Part of a small language model's weights.
Size: 16 layers, width 256, 4 heads of 64, MLP 704 SwiGLU, vocabulary 524, 13.2M parameters.
Architecture: biases on query, key and value, untied embeddings, normalized queries and keys.
Training: 363M tokens, 11078 steps.
Each number is 500 + 40 x the weight over its row's rms, rounded and kept within 0 to 999. Layers, rows and columns count from 0. Numbers have three digits each. The size before them is the row's rms in percent of the matrix's.

# layer 13 MLP gate, 704x256, rms 0.0939, rows 499-570, columns 192-255
102:445473523528442481446435494532466512552551447517499531495507519556527573519492478456527502554438509520530503394481492427486520512516495447541482554480490522492467412462531514531504480486513541
100:485496495477436476483449516538556529484428452476543445540452549534461498460581514483514556505427470510520504510475509532560476575518463509442498536484477500526454491488459479566543499523450513
098:463504557499505477442485550551452459484477471498507443452574495535417486546502525541546447517485518496595495456453529549557516419531468462434444578514524463411491515472489458511473572449495535
102:455471504561520538534482534457544512527484578422515500505489461457538551524478517441594493490468579479473568467450517524610487516497451527468444560545504455500451556475438506461493535519459543
100:476595441528546527540459467480549515457494555435525519488460475611527551499501502485512491529521487447491510484504479474469533481589498493483420576488505459546498459448464457497464514546468501
099:526520512511509569470521518476489555506554460578490481516474486496491557502493520453526530566460529507512538452452532443506453524485533500505493518416395534509551543482486472499533452448476417
105:507523525519452521502496389495415482546575530510527422520568491499507502508534484499515543518492520521515495518443562435486535518564575546559535577535515564492517509483488568566488490505519542
101:564537581530501564515421526466564468472500498483473526501473517442579526538479494497498519537487403458455437503493521444520520506493444451503530557417415503499513513520431526519462540454433523
096:443474512501463477496505494519535572491526484491521466584544475462499449546460457396470481437457449530566445480486464469519457455527514425484548514463477466490567532452537480549488524519524535
101:534546437527502507448493550543483539511452458491514423501425488517504489515489476465492514411445522559471453509512515511522547545508509427520520544440510409478525499442503506502511416573585426
104:402501451534485529507512492565475457424556541538451425590457437525545474493510546459489442456485501530580486476559547486549558494446555524534483551505541421572493464532586542480491535479530441
095:498507529459466444461513485475499505439541500491544523517537521529440576494476470526530470533524481470500524523476460471485466521513511407520508537604481510519539500438522439479538556436404528
104:497474484461432432436491493496441573490534540514521495474491483548492473509473428520472584487498508536546407434505586462496472503467532563536570515473483500551549530550476460565548477471510551
102:540514556466477493615547460554461469510518565430546459507529510493475517535530485478610576542549455473457473493417476511512526498557573520574521516550544457432522561411430496477506473564515505
100:478520500566440550556516563518514467482424543474518455484466558513503451554477532396532533558580470559492415444516493485458485454515478570524477483532531472431492462549493465509507444530421500
101:476463463513487486499468540508397486415447492423561516449496570494445500519491492475482471482451510499487511519432484492523510558475503490471538493527478512467504446472460462532538512487447480
100:433487489530490511551557560523499426440490564556552496533481493523387479427523512547514511500464458545561527497488538513499514513456488449492555521469428507416474408437505515452544527482525522
103:495483441495517481476524563559482417472502517483524518532467563481470478470452566540452502515492516476539484444485483436511497500558568563607471527501510531517516490502499508552524504467465510
107:566480506530467508479425528428518470472547524528425450530495506458491526448429533488454497435463446503484517467506526517503426489546600480523485537500487527438497478431519516544526554456486561
096:450523496508488530473553518476471454496511567464486486440540581471501498497473490518538507460470559478589511515473588512500560523508552506444429468458486513575514532474449480520508440546555455
096:540485496517486551481490494578524454545442577486550480500548406567449495446506560519407417495510587442470520457508467458495493541508449485546508485476480490459483492512460505514535476477501530
097:513511533501494514510510477439524554447590464473520487478575451543457456571486513487489491480362494445458404484513489476452439480497496510550474395426502464570487514537509467539502510445538510
093:439493517425450546515504518539568494523464607493507453502426452544509470495537470484539536564514493545404525446500586458528567518554536526497501548513473433566525422493538481543481467525511415
097:474486537510531576485440466461483505463469561517506512553497473510534463539563553548477478501461569479440490539505473494501466536481483512547510609408474506529492586503469536525508472507448511
098:440542462490485522495531446519538517485498493448502466441472455549549525528481448485486479518395502559430559554466471466561551531437463540522507551514398382455495470496498561472479525471543556
106:520578519522420516484491472542470425525388463426549503526500466553553439479534484558463491595471429419463482520447560423499572576528510459547517465532507408519493495495478523527511517478474518
101:438556487487471520425469571526516542575509458601471474529475510566511459509497526462493517529523499492475462532522521461431455530477530525522519469459529521501475469469512455477470391550471495
102:512489483548485457482516534524525454441533495480487529479546491450473502517453463474491479545466544481536462469510554457565579440476541516501498517462543521529562499484484501459488389448435536
102:499489448452512487510464475494475464478552569505517574521489440560546538524449482517506539472504548492441451391483515551558461532512516584483461542466507491559574454454532483579546379488511529
106:495483487521413493515467468556512472480538493518449577553476438552508497473536485488533498458454470497498488525502524507522527530541417433538447532494559471483467519524418412524491511541486503
104:472490486542437608535516487546530476486468513487499532505519465523451481500496518497560562519434444470442502524519606456438443404532518501481547535491460485471495494525604530452541505543476520
099:463565502472496499551473438486514467473475440521487536491457560493434532448458479502500580540461489523469531550483552494511407513479575466481480499482489545528407463602455485463502474476481539
102:494510481509508490471530517483556464513538500561492479554523428535494509456483474524542578518521425505532490562496449484494548489498476509517551562481469533509486467481503489408424512507504437
095:461526590544491533469536548527472490509495496501559472485530512492500452488489505516417506501570476443499499488423502525492494544536523475556453529531528542516444482482472498491466425510517506
109:527447450524496493401454492549554493519509502447524502535508486509518466466449545485452503474490506507459558479454510542500485598454527511561484501519517448522481551529534505592578469450437522
102:589507461547454535465469480525504478440507496500506464451474491584488477523446463486473516459469485557530528445442519434548520543517535546445503439461527499525564465547467472500500513534526475
097:483527535405489567569470528513464465555478511480422459520464535530475490490416563492483476542541434499530495564478522562498465461520544524460451504522451494571485558489447533475476444479504537
099:477437489557459489502502574530461452511478515564489505577512464504521546487493538433531478501438487440506496561416578552436553509528464525518510447486507513566517469519459483552514574579476535
095:451468491439430467565474445481549483506451479482502481465476488417565518484488531486534564486515463441484553518506511531544497496513466460508486514550542496539505538488446420563450496473519473
095:482491532497536502518405474558491466478487535480442525469491413513463541495511596547487577513527475451553529426494454567584491527511473498578466490468514511523593385486522478501497453509515468
098:546517470513462534489550546550470480467573468484515481578482518493565433503464523565444538436456481471456491556458513459479624521485519492501467501482499468564489485481526397495511550452485456
102:592474502556464491571455606540545515508480438558479469488459459520410486510485503532546499529450475435507525517509570492500482520462509561597487548523480437476492498444502467507545481532472511
102:518508488566467518479469506570543447510506420433518491553493506480528533562559526585518537449484524516466475596501505514461579514547441529504522542491530505565503505413491518485506509485550542
101:516561518561486564554546451436450435538543528468586491545467460529472568466481415471541527541474553462474517568486542514511510493412555438494514428485517483524486540531495538500472468521427439
095:422493471484542500501503486471478500498452483470532512500492470495486486420434596525464496470486440537436518549534526532481497540529474477514487613496468550436477497431537501502479567501497575
099:527611438492547514539500370542457491569476491441523472511517552528517488537530524594469544481472537471541524519437570509476527479496523507489474427522392504452511475467569544488507555500519411
102:505466518462386515455485517501568510509488493495497529572450439483498496483590502557484530503462510561498481575482535520484485572512505491504496535460484484583505511476531572519486522455462520
107:433450509486445467540461462508385478507486444574490568552475465493510529514460534537543502457434508490511514527480493521455533517463547496480556489439589480571460506524462479477540421469452488
100:488477509502484501450519530479519494509499425515556482476494529541486461520488426496472555483474483543554454481515438504450513509484595492485528501544462446481497479444523490506456518447475468
095:436445461505489484441590525537478446445543464518471500498471481519485448556419533481565490621498495584513450463459438525544527533475523478552489574494548481532537500546532542503495511461533522
100:463520565552454495489499537481521458474497492454530549503456485495472425470493518543535553528486476574492466527499532560536453588472579521446465471511460527465487502511515472523528488540394462
098:527511516504436489437547482553556543498454565431543493521510399533569488490422486476569495563505453594547556486469564475523496549507415508535532488467499464491504527452497507598465534560478529
099:467470532510487530452411503485443452453496476494434470493540501522422499477477475425443478487456479440557548443444507542509457468429478554535508481521471442529536473507486483524535445447472469
102:514614525472481476423477540506405449488518504460463561543472496523494472470476480543541530501509534530526435524420546463497499493505491468478502504505527473543480438470455527511471495491469428
099:542519528538472455469459538456548517485503429501509400499535438499477581519462476504510460410508485523479558531556487472501559533551509482467466516460551502501510588435527507526467499456417486
099:461594464543432484526534521541494445577579520521514441518505524562507589550482540483489550490545427519520526465485500541544484478510493452461526484534518530561515516476445478454494548437506484
097:478539568512472523529435516437498493492494519501538475475488446560547478502536494480459496489438528470518494579531522424528476559527519595549492506497485490493475477531493382502489500518438476
105:584499464556460505487465424455465480474552480554495489484449517434505460524533537518438503532495544501496562512427462516503499529456533509537497512455468493479437522475543457517428537503457506
102:458494508486442520442573501501494520420487448501470503501453473445525461462507585498480469500490521541476561566432455591611492442541549481561545528430560457590457460469606506480554496508490527
100:540453535525499473460434495420566462520531526516491520569472393533493514488496486493488471457470547549426478516480457439498461434523454521512454520465479486465521505483609541471526366550449491
101:490566463491497565476570488491507489467524533501523457414465480475491501480486520523520502397493404538409570523464503575500516493539469500528515519520508442514447472457529541488479535524488534
101:501488576485443508454472515528631467467535464469476516517542604517532536454498555504507546484462465526538526463526477490552510513509458531473478553436497472497603455506449466510518468508464478
100:519506435527549539525498521464421556555545455579495501569503540465496466574397494536511508431445434515513551527510473497458559442435533424519539548488504477507424526487485445511452489481474528
105:432519530469453521530479511462536540459454472566503569538497515495411520535525498527545472473490515478508482532427463481562517475523589443487488530453459387515501416484548500494469527452470454
100:497490503521516456464478561519470499500533502540476562535498473554484460539501500567491566512523413502493430476511470512512553500496532457517524542571500528514475431510482540453513494519509485
099:579498526547487439505509485443480490507442583460526518549463519464501498620443516550482493462593547495464483560446513484541549516501555418447514451518489487500616486512507486516494467518458398
097:552498478576449549516501532532461491500499520514479517467509432500576527541437450425507497541500467440484515486450580509452442535501487482528547474556541506489516419417548486507498424494493549
096:414515526592535472488542519502520477437477417492506543487453426601540529462563517500474484522448471440472466562464478521509528434493511581546434450477484458494518485508465514549519535422503528
102:475461439468519469459472462442514467484414426513545465525445531529456498521470514408489503508569434436469493514451494573480530474466514525572474544493511448507490505474501568548538541504488509
100:545480474495464485482517560526457541492448423452571451591454468560597415557439477538426503515477460498489458525523479456477556527531482490499513499510501520538508492524473480473475546487487416
101:475558511440479539525530547543531496484492539461520485515499547519479453443485511422550546537472563588485528521458495493491497475434513544474421488507503413514468431512449553477455533492508484
098:491505486503479525497522501549511496516431444430525452500518534510507508537524617516530537495533520422479472509500489468505537535498499547488495536421589491473496520540530470556433455514443521
# layer 13 MLP up, 704x256, rms 0.0975, rows 499-569, columns 192-255
099:576536490471480559476441487495438476541474450519524511457481476483511518509435456505446557517473568498537520471517461496484498534481517522506519516452388463537568498479525543493485479523575571
103:473474473486421471451505476513557487520439523428505510480535460534483482524437511479433480539484542450476451507522471517493427473462464482512499543471395498494507453500483526540476555444482483
099:441488475437508469445428545435514444509529449519556436512432509417567436539463572490479459442503556476388544500503478506468467433541496525517517420470504481531492518516510509434484596470434501
104:438506502555452578538571554451514526496426464405501449436506449491442581553454501450611535541444549504485495454480551498517505497511443536470534528491477464453456501517439402430484514467497524
104:544499542526533464538484537463523492485544535468527549511521423563520492519449524413522494510477531549478459400482530470556536492523529528472410517499474534553498424503565486448537524522470527
102:446505404485498441502443540506481458521457531454509505489532527513470490463447456521433437507501505448499518500572564464545501473455490559436565593453488572473449437569440488466426432472541562
100:524490417513522545446536493501498451545565507434446503568518489572403462491521549477493500507489604504464490477524509543439527475479478461476450494504523486469471437469522516476462491519605567
099:539481591474529495561499512509532483521556525522484580459537481558501495447479472531478496550411499559564467481522517507495565474501460481461492523546479481479447496508540483530492527524491657
100:409461545530545550498544503422595538530505492486503435506515513530566553551504544510533534455500496494559522476494502471505526527515490476516575500488446498422467400488506503496613502474567460
099:547471497485535446502437465462481551536488495526522529471576589536394504566496434551460530519494435500478444404541529449561528512515522548486511503541470501502509550524469514480494479501466524
103:482426488536499468519485519536506509532447492513496454549492489570516462481511607444476461440453543519483446495489483471543521547509571499423516498488521448547537537523540501529478501509526470
101:453513437495424559482470565530525517505541553505560464573483500538447506488454558543509430567418525486445476591506426520453504541463474482478497560462468501509584462366500451512509535445506488
101:504459540490489520474511553514477517485451523433480439533479450504504465567503502537463493532548468499545538443458479581458522473556502528511540494526586507546512531479509435450516533469518517
101:495479531442518491546461503508512454507443500493548431546438520464473534542510480571537477491560532453478413602432500563491531499528542531522490533504572441497580536491444497431548532517418516
096:477488496483518554468528501467492502481467499472457533482528559552541478497545534444501502503535569463571550533540483480477459541513523527464471578506543480487480602476439523574488478502475518
101:416492428510483547488433567454468445541564506499476531515490480451504482504514487526544469474522428502530512460534515498445450518365534473487500555497445484551519503428537502496525509454523500
100:525498492495536457512412520496527505578521486515456544552458542598525500509494536497530510543509594451448456424506449477492544458556528453501502470555530530525595512553533511534471446526492523
099:504456536397528515433529415499543514508505524450413441537491514481487428451479522492519529539543526439496464530426476517545551478503534458511475472456539490586521477527530523526456489486556519
105:426434492470475489538489475559535526534518644439510528434507513510400503472517547530515542555502515504520470565477536491470563517519459451514471510468543476515501516482515506449408507564506528
096:546505477488492514463550507527529526470557450538523505505552452486560500425453535466519488527447499498465507454590453562544521452489526520442550491476468520471477483482504477400506540547511483
095:518541556492508497494517605484471552574479521447510413511501525530498519475439494499521466532533483489491478452499560526465515508464499461493496518501389556533469498508440526490446505525511505
094:443394469481491485449560477491505493501564536525501446470405524524509541522494476560487408462506471569456480404571501445477494477484493586582519536472500539511535436500507465482457488463495490
096:478503396525499531557496468486511443476449463449471459507475540386447549476512438524540469459491496539507542493519543458474475476451511445539507501519514522412473474565492518451436474478418509
098:534476523520371448454471584480473444441480479539549518429464488468468489535524414505527507509513553532475479518512416499489435457485528513565472506469433523491469544433429439471520486541517460
099:486570494530481516517523481442451544563545482474554556482523507504441538489496452567489507540536505455497462542589567558524548529526478480519564453484515527469460389486531555506553543502576517
102:462538456505515564574527533456449497476527507514391457488504490498509479518475480487563515479553502467496499533560461521451494453542470516487535453479472570451496487494496456483494523489454564
100:524487423485487520547587476479501536476538493450482492568435514486560491474572513498467535512541457502493480489532538517595551419546488490509476465486491485481438518547555516460447469532516556
103:480436585450539519488494467483486461518467505526487487424514488566466551589485447501489498547448519603515594544500515567440547540493473547540534465477544533442502538491479426510527530500533541
101:590489453566526444503509497555485497518530501480471462473553467493509474529462498495555473495551558518446484478511473545503552513515495423448534477523500483545464478480475489459465476503567501
103:512526577533477461486448502462575516494645480565443531482471503477489583482479530486451510474518449511453374492596510583560497492502455530487501533546531542560440535523523510479522482529526526
100:472470489483503511496464578449469516552465483502427495499539486471429535518446524554541468451507508475459516524540562516537558491579588514531450489549554532464465508533473538450516410452522530
100:538491519503438544505517508487452500432505544420517481552475502489542562563527482444443569473451465447516499598511514537514496497535463474576493527444462441513487424449397441497500471502544488
102:486485583533532464501515574534529478487476504540548508554508497582536570530480568516552491469485436455496536500486594553484500549489479492396471457491565506526545527485513497462492531507463475
105:544465457405495519524412455435512500461502452473470503509519425534495489492496496475520493390458519496424484564528527513502537513505517410455490543498456481490548530520542560489510538528499459
103:485529515507493461462506514509473504483479575478549491544519451469490518515583530427527511517541505391493466498437555403510513471443457526503468533435554474436587502510546484465388419433473510
092:503524509539573434533466495420510501445465492479449520435455480486438505550503532442458457528500508493493487437438452478545543595534494536481453521534464488471456451446532491513452454443472505
097:520423519498499472514538487498520482467541496437549479508531472516507579463430506520495479471415494440480631489481503457486481499432471426569543466514532471522490499499478561495405427472489482
102:506532438501506502454528527467515481469476514529480517455564470508492553571494567508609513495457477405565490529456526487417459553479485543534439469530491505503508522505509545554508458496472496
095:470483503506508524536566436579503506490554553514529507542468548522475417450494467510470455534492507584533517543441484476537491467468535489465523476539507485573545442518566537466504464498515531
099:492468512503459453528512471519551519534527516499470550524485541458467490498546473495561388448502463483450561516477498467477538483443551476527502496485484462532461569589481442520471491420539498
096:508603472512488518468484479550506576485488408479467552537513525533517481505494454518567489487493500516450488514527571456489519554465449420426516452531517547494570497460543545529500528517558449
096:463403501403534493469511449520542466478539528467508504477571518498475553478436539482554587469504450463492529553540505503507493470502514496469539517495483532479598556510565480513460517509510576
102:447540480533487477416412499478522521567467531542440496542492522540444488561472457538542515466525467429494497522563448469498533543524535515508463511501525516554546560503440464508575497517530518
104:557501424489462482474475553472502474512558423531485440487427530540511492442514523534529489434498527575528412519572497525527503516526478532455523406510479512514539477503518494529489485546552550
095:393475523506498486472559492540495475450442488460548557498520471473541504486498467490486489551500418519476455442505537490407466478517502402515468493524407516593513530506521540512481514457509429
100:481418488487513517485445540463550545541502491551540558450561465419467448509573475445559561506533468501510497518575470491491556510459519547486522452494600507555458427463480452515493438539476515
102:520495513473455479481547480470405503532486456474568471476509502464520482490440510439446471513570477491517575446506517525453569469509545554518495491450540493550535509470462461462410439548534509
105:449434481480484497493411446441466532504517467560510489507503505544511556491595448425487566524449497452489493506482472557560482519451452483487480578470570488594471531547496470510578443544480570
100:442406490500516455504498502527464558498421432500415499472467567469509451579553506501462533538503440502521567550535534424482553477526538437439524517633504461535543552476423443522525562448520508
095:520487565500538463524451585501480535515471481522461460459485496532418533427541458555481523491517542452459419527531526527543499497496466562433562450483506465489493533428477484487537509531476520
094:529520509436498403449524550503455568428519523451488513520492485461462505528467379513478477558450477506454490497494505436530488506484461491476555506476526538510525516439456453500460520446523456
101:528497489554427449525504526509522539625507510476554557534504431495485544510512485462500441545526421552518547490492506519507466580516442543490480436534492478473498490540556517550523509510492593
096:468537492520519466461532424514579474484467497534532460467551458508506500535505606515543472506549528510483403467508545495482578496452515412452548521502484492556492434456519524519539447503460441
102:517498491370476492478507520500480497544471496523571466472525497525507452450477470412483530528492513494469557528519536469520530554482621528462464484589505501463576499493520448484479498458556494
096:556499507516477492396510581575512513511566474539536521491558513497455527525501511512525486486494572523510490528506601400529465563430528474502520473542512499557438518516575507482420491480474536
098:424563518527495527519507497470471495512505590482443447559534511555382440455519506563539433454485487583497471495522511487507532591469454562550559427438478479488487447450478547479542516525509471
098:434522508443451502546515522564438569504474542460503493460479592476580440408556559449542493516507530455473479588555527551452539507484485443426509606488538490537474542407574564497472548505461561
101:461548520560568448472488500486406439499538519525493581493506525489494505579481463499467439527456482500474477535501560399582512461457555548463537503576501471473473403504480509454494461546526483
099:518439521540385473405473536482513457524573533496522492547497500547596482534528497483483550486451495573511515472473427525582419536476462514545555485446530563494467512510518494495617484510534542
099:547516399497516537575421465500469507492500482484392506525517518467473474496534476498510551504529516486452497536455537527481493499554554504467427468515548463595471441485481466506478503517590506
099:451494588448468496466532605476545514507500522497463473518549527426488436467498481467416509511464471532521510546416525468454482550515445469536411490470485497436553492464535527516509418485441501
101:513503506521547444575471547457475462484505543409483412541509471550544545529476552491556458527522489493513532491557523543477475462524554531416494424443551497551483545462583528511534552498499506
102:521467511567507489517521476565496538495482440481507455500539462503444508508525436525492540524554483467497541523498584515486484472474543467525526494494500473494429523509481460510514461465514529
108:477508565484473523469527456498437469419437466520463532580523462497526552522602487561569485541553527498498502460455458540507506520505496388513456585394462443498539577442544561497499531438440469
098:555467459499515501464558492569559620410522507525511529477555456539480461442492474479522469505537505433525508477522565512471525483460545488515500476444527411478476511523504519540486424487466420
098:454522524592484520468559528514497478527459511529527444549495495476480415487448528488487438513505537556473468539411508468551459608460543508499453500521462427494488482513509466451532432520444501
097:528469482535519490535574494489542498552481557474510533467505498528554507529486481492475456490457464523426520547431553517480521555512474530486490435531483484495537510508487496468537469494513495
103:585475530482550410504471539513413453456508455528556569455397458508533570506490485512557463514414517481489537516431487478491537439441498542440486559504572481442544500561494520531581558511456493
101:489538527492529516528453530443496531435500522483539474481482534534510469545542513469435489447484479492513541489481479465504572494527505517531468540458498453508449568462460479525467549462483559
100:466492486541537479456548513497478516552549409507487538495491483500493496501433475540529453508457475494521471461481452526484519565461428473516464486550455549566447468531526486507561416511512458
097:566540534535476523479510531483492539432489459541490508543501476523549624536425502468517533517530504443489462495492463456476526470526517490518488507489536521519557589563552473469492510481415466
# layer 13 MLP down (transposed), 704x256, rms 0.142, rows 499-569, columns 192-255
100:494484496479508495471482504551466503529509490500501486498493501459443429489438433497461501544519566564573488486484481447509532427500582507462510495473528577445479564461465466504526452558497480
102:474533474508514522539532517533502462524439500431538491525548548504521470503540470563521488425520526509590492494502592456549514552571551529461492499469510541546501477543572536455507485518476484
098:480546520475533454504543594611528448523466501490477553439521464483537446560540492543481524551462474552632557529487536491482486508541491510491497470552513428472524481516436469496444471521524474
104:500484484466470482491500525522514528529544455531488459478465494476570509520528531511483529466519530504572517527504432476509495480489516540495490488591485457503524548497544490487494463520434466
103:489529531503461450521484511534501549482470493490510473523440457554507499553477446506536516483470425489519480507490517505463535470509458553534479568527486459472504459518471485486483448481483481
100:422491511425553448473485485446519495513542512501518513477511517400488505482613543516493563487469522422501516439521499471499458483462437568457505438505554455573458457469521455475536511536520488
098:499552522523436518521507468549515489471490526554533426481564522474493456518573434533460532466519532458456534500458487487498548528500506487570467468528462508489469499507526481474502478535543463
097:480496557502509490463534359451515427509467462483582466522579505534538448581486479455519610515482518431533439492550475507492501503510364477501520482492478509565531487470496509447450511466553460
099:476576514564496451473549448537505461508487528557493523509557500459465461499491472474492507525516456521545485481486488471550503523444498535466556574472487491505514557506496491500513523511483524
101:551547539572488505535474454509510462548549463487484410509542510505485488559489444543505494521524552569447509540504574468516542576532530490502452465500499502510409548491485521465515446506426529
104:483473439475559516520489493470486493478480511472555499532548509507530464555469511498476491501457497511501494484465476458493434551530560505461492439525519500490478514574520519500475561533508479
105:538540519523475441540512565512522521510489535493531453485537487498468526541517507479514497453520496476499529449535454516555538518502482408550525457467471472536502500472526484498474541437483532
101:503483518432545462541579495574479478487562488511531533473491537495522494511522519517530542498530522544508455497547420543510499380499486491493575543514516448516506492498509471527482463489525467
103:560464496511479481575539530490545477495459572523473535432495467446513499515500449443492485529541518484454568449450492496542468492549491538521455496523553561437521464444586473493521509453536466
095:519461515531528502550483459472542559541555485423494468420548524538507482497475531499481487557443508527410535513489481517586406502479474501510478480499491496493505474484435553504586438530527509
100:479528554517462539399486557486510518526496531519462519474480544500452573449419486546503532560498516466445494544472496445571483515453437503495517527606530468524471502423484479494524483475488474
099:551557527493525488475520481485533484485449450423511521499423457502474511495508470445498556476474442442482493560519512454504490495517481515466504478479514487534506509498502556488450455536489565
099:521517484454580489561524495548494393479497442495494503473517578453479472473515506552479516477436425506578460501497526521538500524447553543468528496504442570518505526522463506524477524531527422
105:528475467467523538479533548408497420418486511437573520515524496542532541468497564434479470465509482520515544444522523490471512524483517478582545453565506486482467503538446568539529534438470536
095:497424434505492541495531411451452452557496485502503464498495526504590510495520456479458563413416459470518453613504453542468470583520490509477488407520573489506445532500502526529517482548539521
096:460496485540523504460501451503508531531501525580510537499505477524507529454600494478473474517506521489518539487528497443451517461471525483479522493567464418508562536439453509469502543472465535
094:541590451519474442494512518464460495501450483475494490500498486544521501467550474483469534539524537503484456506485470501527475545473517511500471552532507578470511516515510485539520491470510481
096:466590528466460448500435568470478472433466490534495519468524494502531486454559476589459473470491454466478572529491507487543532538534506453428515514514494516472522507476532547561549594528510519
097:516468421504460433518495575494471541472545487536394515512446482439519514532544498520488423553512511484590475487551524497552449469511539492494518497482485478503473513589513452506458506519498520
096:499456494508497459513535511479546526542496519520523456514537491473529511487456504451465496482500569458465487519486439435487521532478495476581499515540454412513468511566527539483577519484482513
101:438490446548556501480466453515491481502477502536520404492500454477440597447480493488549477575497561499491524544546474525482556513520531546495541512530531547400504455534451503537549505490453553
098:497466485452501505522449510516489522498483543417418482471507499513540499497628462510462522454460451559503462540592571469518515535486496518555530498480499492518468464498540469593509482532481450
105:504537466525497517535451455490507527520495519584496478498488462465529447443499515497555407501518541500557457504508512491453465504551511537499539543413432504489520498480487508482491476547487558
099:450506488507438501495507508453458451540543485538556558553509472505574525516511562460514433490487501510597491432500498549543531487478538523561509447508529531501508539524565509522544503491494496
107:592484489470516508516522540514498494467538385490468465487548494496499507529501539558556438549523542500508521564492493511500553556535510500502473502505498409525465476498479532491554497551503514
101:475518561466454511516521471486526529548469490512533521499533485516475451517615444496472480507459519485447481533483425478438499487423464504517494510554464463522492556463518485535586577587511487
100:491483565538476460511406452474555490524456583544470593501545509541503470496501514484487483570497534576499483508490526434551479493530449498458543497501480508519555472553522487497490430493517497
098:476461531513510527490428538525537536487534507541481451561456498498520499476505514476539476549542498524454480429488490530508519498525490536536557493570529497525576466476436483503506470479495529
098:519488498516490538513536437467520446512538540481532476539408482557488497503479531571504530515516474479463465505450530489572471485489530522524543534473511452550535487483471526507539536435483507
106:489535517465466555598525517530491518507472464469531497476553555534490508511476519511522444482497475545531454595514514463482543514454456448468452498475467438522475468520534506438498516479474546
092:530448501539438496475546433534606485540528494518487550473469478482472455446535457543549528449520541585521435427578517508500520449515441504545545488548480565527492495563519479479513500522572501
096:508522411531500572529453428417510547478547567511488478480433568511484484476445558499534526578460477520463500469490517482459512447477440471440461435571507426462518561477429489499547492464567553
100:460496582523416435531536515493542494547465515497512500498510538497544503538516528535481547484473506539524514495492471399535441503484496527463511533520498526472474471560536509455554432530549458
100:460450494543544467490482489501501415460443553519560500507484538487520498497512521526525525532461497517527512484479486470474474490478484463521508519525548478443538487484506539545520512483517519
097:513486505522467495482522508545473488495457533468518479536504470503436530488513532449518616531367543568437476574447573526459468443505531473511489472558525483544502489466476520492507498501494447
094:510484521442433428449473502507474460531477455483499501483596493469502555488422519541502495517515494507480507443493503586509513524508526476478551517543443474489484543505501461496558591527518500
097:523510496577481541498517488531562493492560426487431553505571425468522566525492562502528514551506519593497478501412489487468441531489490514495496534428563535495525447532535545484476554492534470
105:549528440519469491515434508515578502512484559497482446532430480476486546516507574442502483521500541513452493523515496513518547528442525473459537507480512443432555465571547501508459468513474500
102:465444523490492445488482509498489563432518431484500481515460538466435374566514495474520522377512527457477446536566423558477501502498548467448507574484490446567534498530514474499463476573521497
095:454538519492560593465486447453505556505544426440482501517430454532458521530430553487460464434472504472449482511445496560477530520524479538478528499461445509472484573528512480492481470567475453
103:516568480552470479532475512494465529491464510493500513542521473541505543523431496522496517501552433521535479521516521466489495467494475456492442535518481538455512494537481475543527540490446521
100:471550532466559553411510472519446462465528514516483470489433451490507503466541542436468497586513468454454458514429498497452450503468504514501479489503438499497484440566493484507449550488442481
105:489499484461477482501522509557485489521535573482551494578517499509522457529552544444449522467423422471511487464479555517474574503495520510439458563490489474475508489541431538549446488493414520
099:581556465495459485528557480491468445568501549439489502460523489499526504412458429515481445505482535492521489552442521515584408474523507508485528483562508517537505481526548557521552516510482469
097:518506502502464499542539423533518503467461455489461483481551492546479458486492534502486580501460524545549504451498497467484476509533525526525472413479542516481544525504536509510514472391507492
093:511546517522558525563521515472517484487527454532520503533546547584426431448498586502520492534446566545553480441553542566472447544523515494471496491525543514518511413487490495459609510556527489
099:483492478474507389489509537512466490501542494499482486547472566486470510505523534496534520448520498506585553526540473440517537502498496525511491508522514490503542529508448482481504473497514481
096:550553493504544496490511461522448499541483558441511473475606552578515487490460480523542514489448514522471546517436521517515507522521474526514518543552524536535445495480430545544509497541533459
106:520467509488466516440524466499459494482488548532508503465496509501496501482548499494466504531465485511489483509546533482496438468491477494474478557568416481539455551553448513513518518501495452
098:559529551513551464564496480447483534453489526481450472511520554492490486507498503490481476422491423461555565517457449449509493517515459508604509464494533510452510507460456455535518464420440466
098:491451506518533487473497449453499529414437460508499541462506479479528443569431522527550569504482476451415536567429504472458544494509536487484525485529461472471420441513473535499478466467437433
099:543515464500472473561519492461500427431483451464530401464475613466510493519486470519534528515486488499440447562515521409457491501461518504492552514551541511563500495489462471412554530448539473
102:446473536522521460468478464504502519501540530507565488485481614547496460540481512522516487535541515461543477495436427553463508507460507478515487488482517436423496538538490488528520488466507478
096:453546467509415512482554477492462488474458550520501518521474484516523494490516535499538558562521485535540510497529556507612549459506509504491511479520455487512532532452484532472468533523538524
100:554511482530498441549550518531499457481544453503538459494572462466576544536518528474516550491530497472477515511496490462475538502435512484457544527484465485510447437523488542463594530488514452
099:511450500501518456520472449562525504536495519530498401454485497462511466540494424504541496511515460490559500514443477524526559533489533529503542504454502517496488487478500571470604429534516428
101:556502534498486542478509556492522519491503467545517456532430484482465444562515550512559474555474453508446490449510495510540472533563466522477473497502529527536513484562554487485478484511515472
100:463469487483483466580515518518539450510519501435482509482458496555441432468480509442469509519518542469475435463423541520503557519444519515498448508490484508512567542523476550496488513542432525
103:516516468546501501491547516478541460489501512541462514534505449537449543595565489519571566494502623481550526419496512414530474534484504393516483487518533477507508461463488458497495506538497553
097:516447464465469521462553478522515408554465550498495470511544524471564496446475451489420457467534547466446506510504399478574482565504465459473481463462500566561446504488500540461567487548465453
097:499526460528538455497520489468541423449468503472509509524493579511456521528496507563524542586513520537502470531473472466501528496459528481513512491517480514529510574540481523523504487541506467
096:472480463548539496418482439610527526455498476462496516443466528463438424490467458472558480426479470537521509468493503478494469434552526505480449494526471473488492439533503436508474456530480449
104:508443509499518502509506541493495529491505520481480547510567534563485439473548472538474528535432491462524445524509539498446481494492485513445376483446457472460474519462486514490496453500441542
103:506480525451448495489506504447441585555448539490453508511527485550467484586462452488494444428502436532425434508498481490498447511445470482503444561469500448483473458447582483521460458484475448
099:556560475583502497497520473479548437476544500501521453575462579498573589508505530569481431544513497489514526482500495536537489516515495491521475561436509515521495516523474523514540572477521462
096:498471531531455499454561504568418450535483445526498508553450528555530428500390534496495537488514546495528439473514520596428422525421523464486439492511513444464394516482460523550608578505547545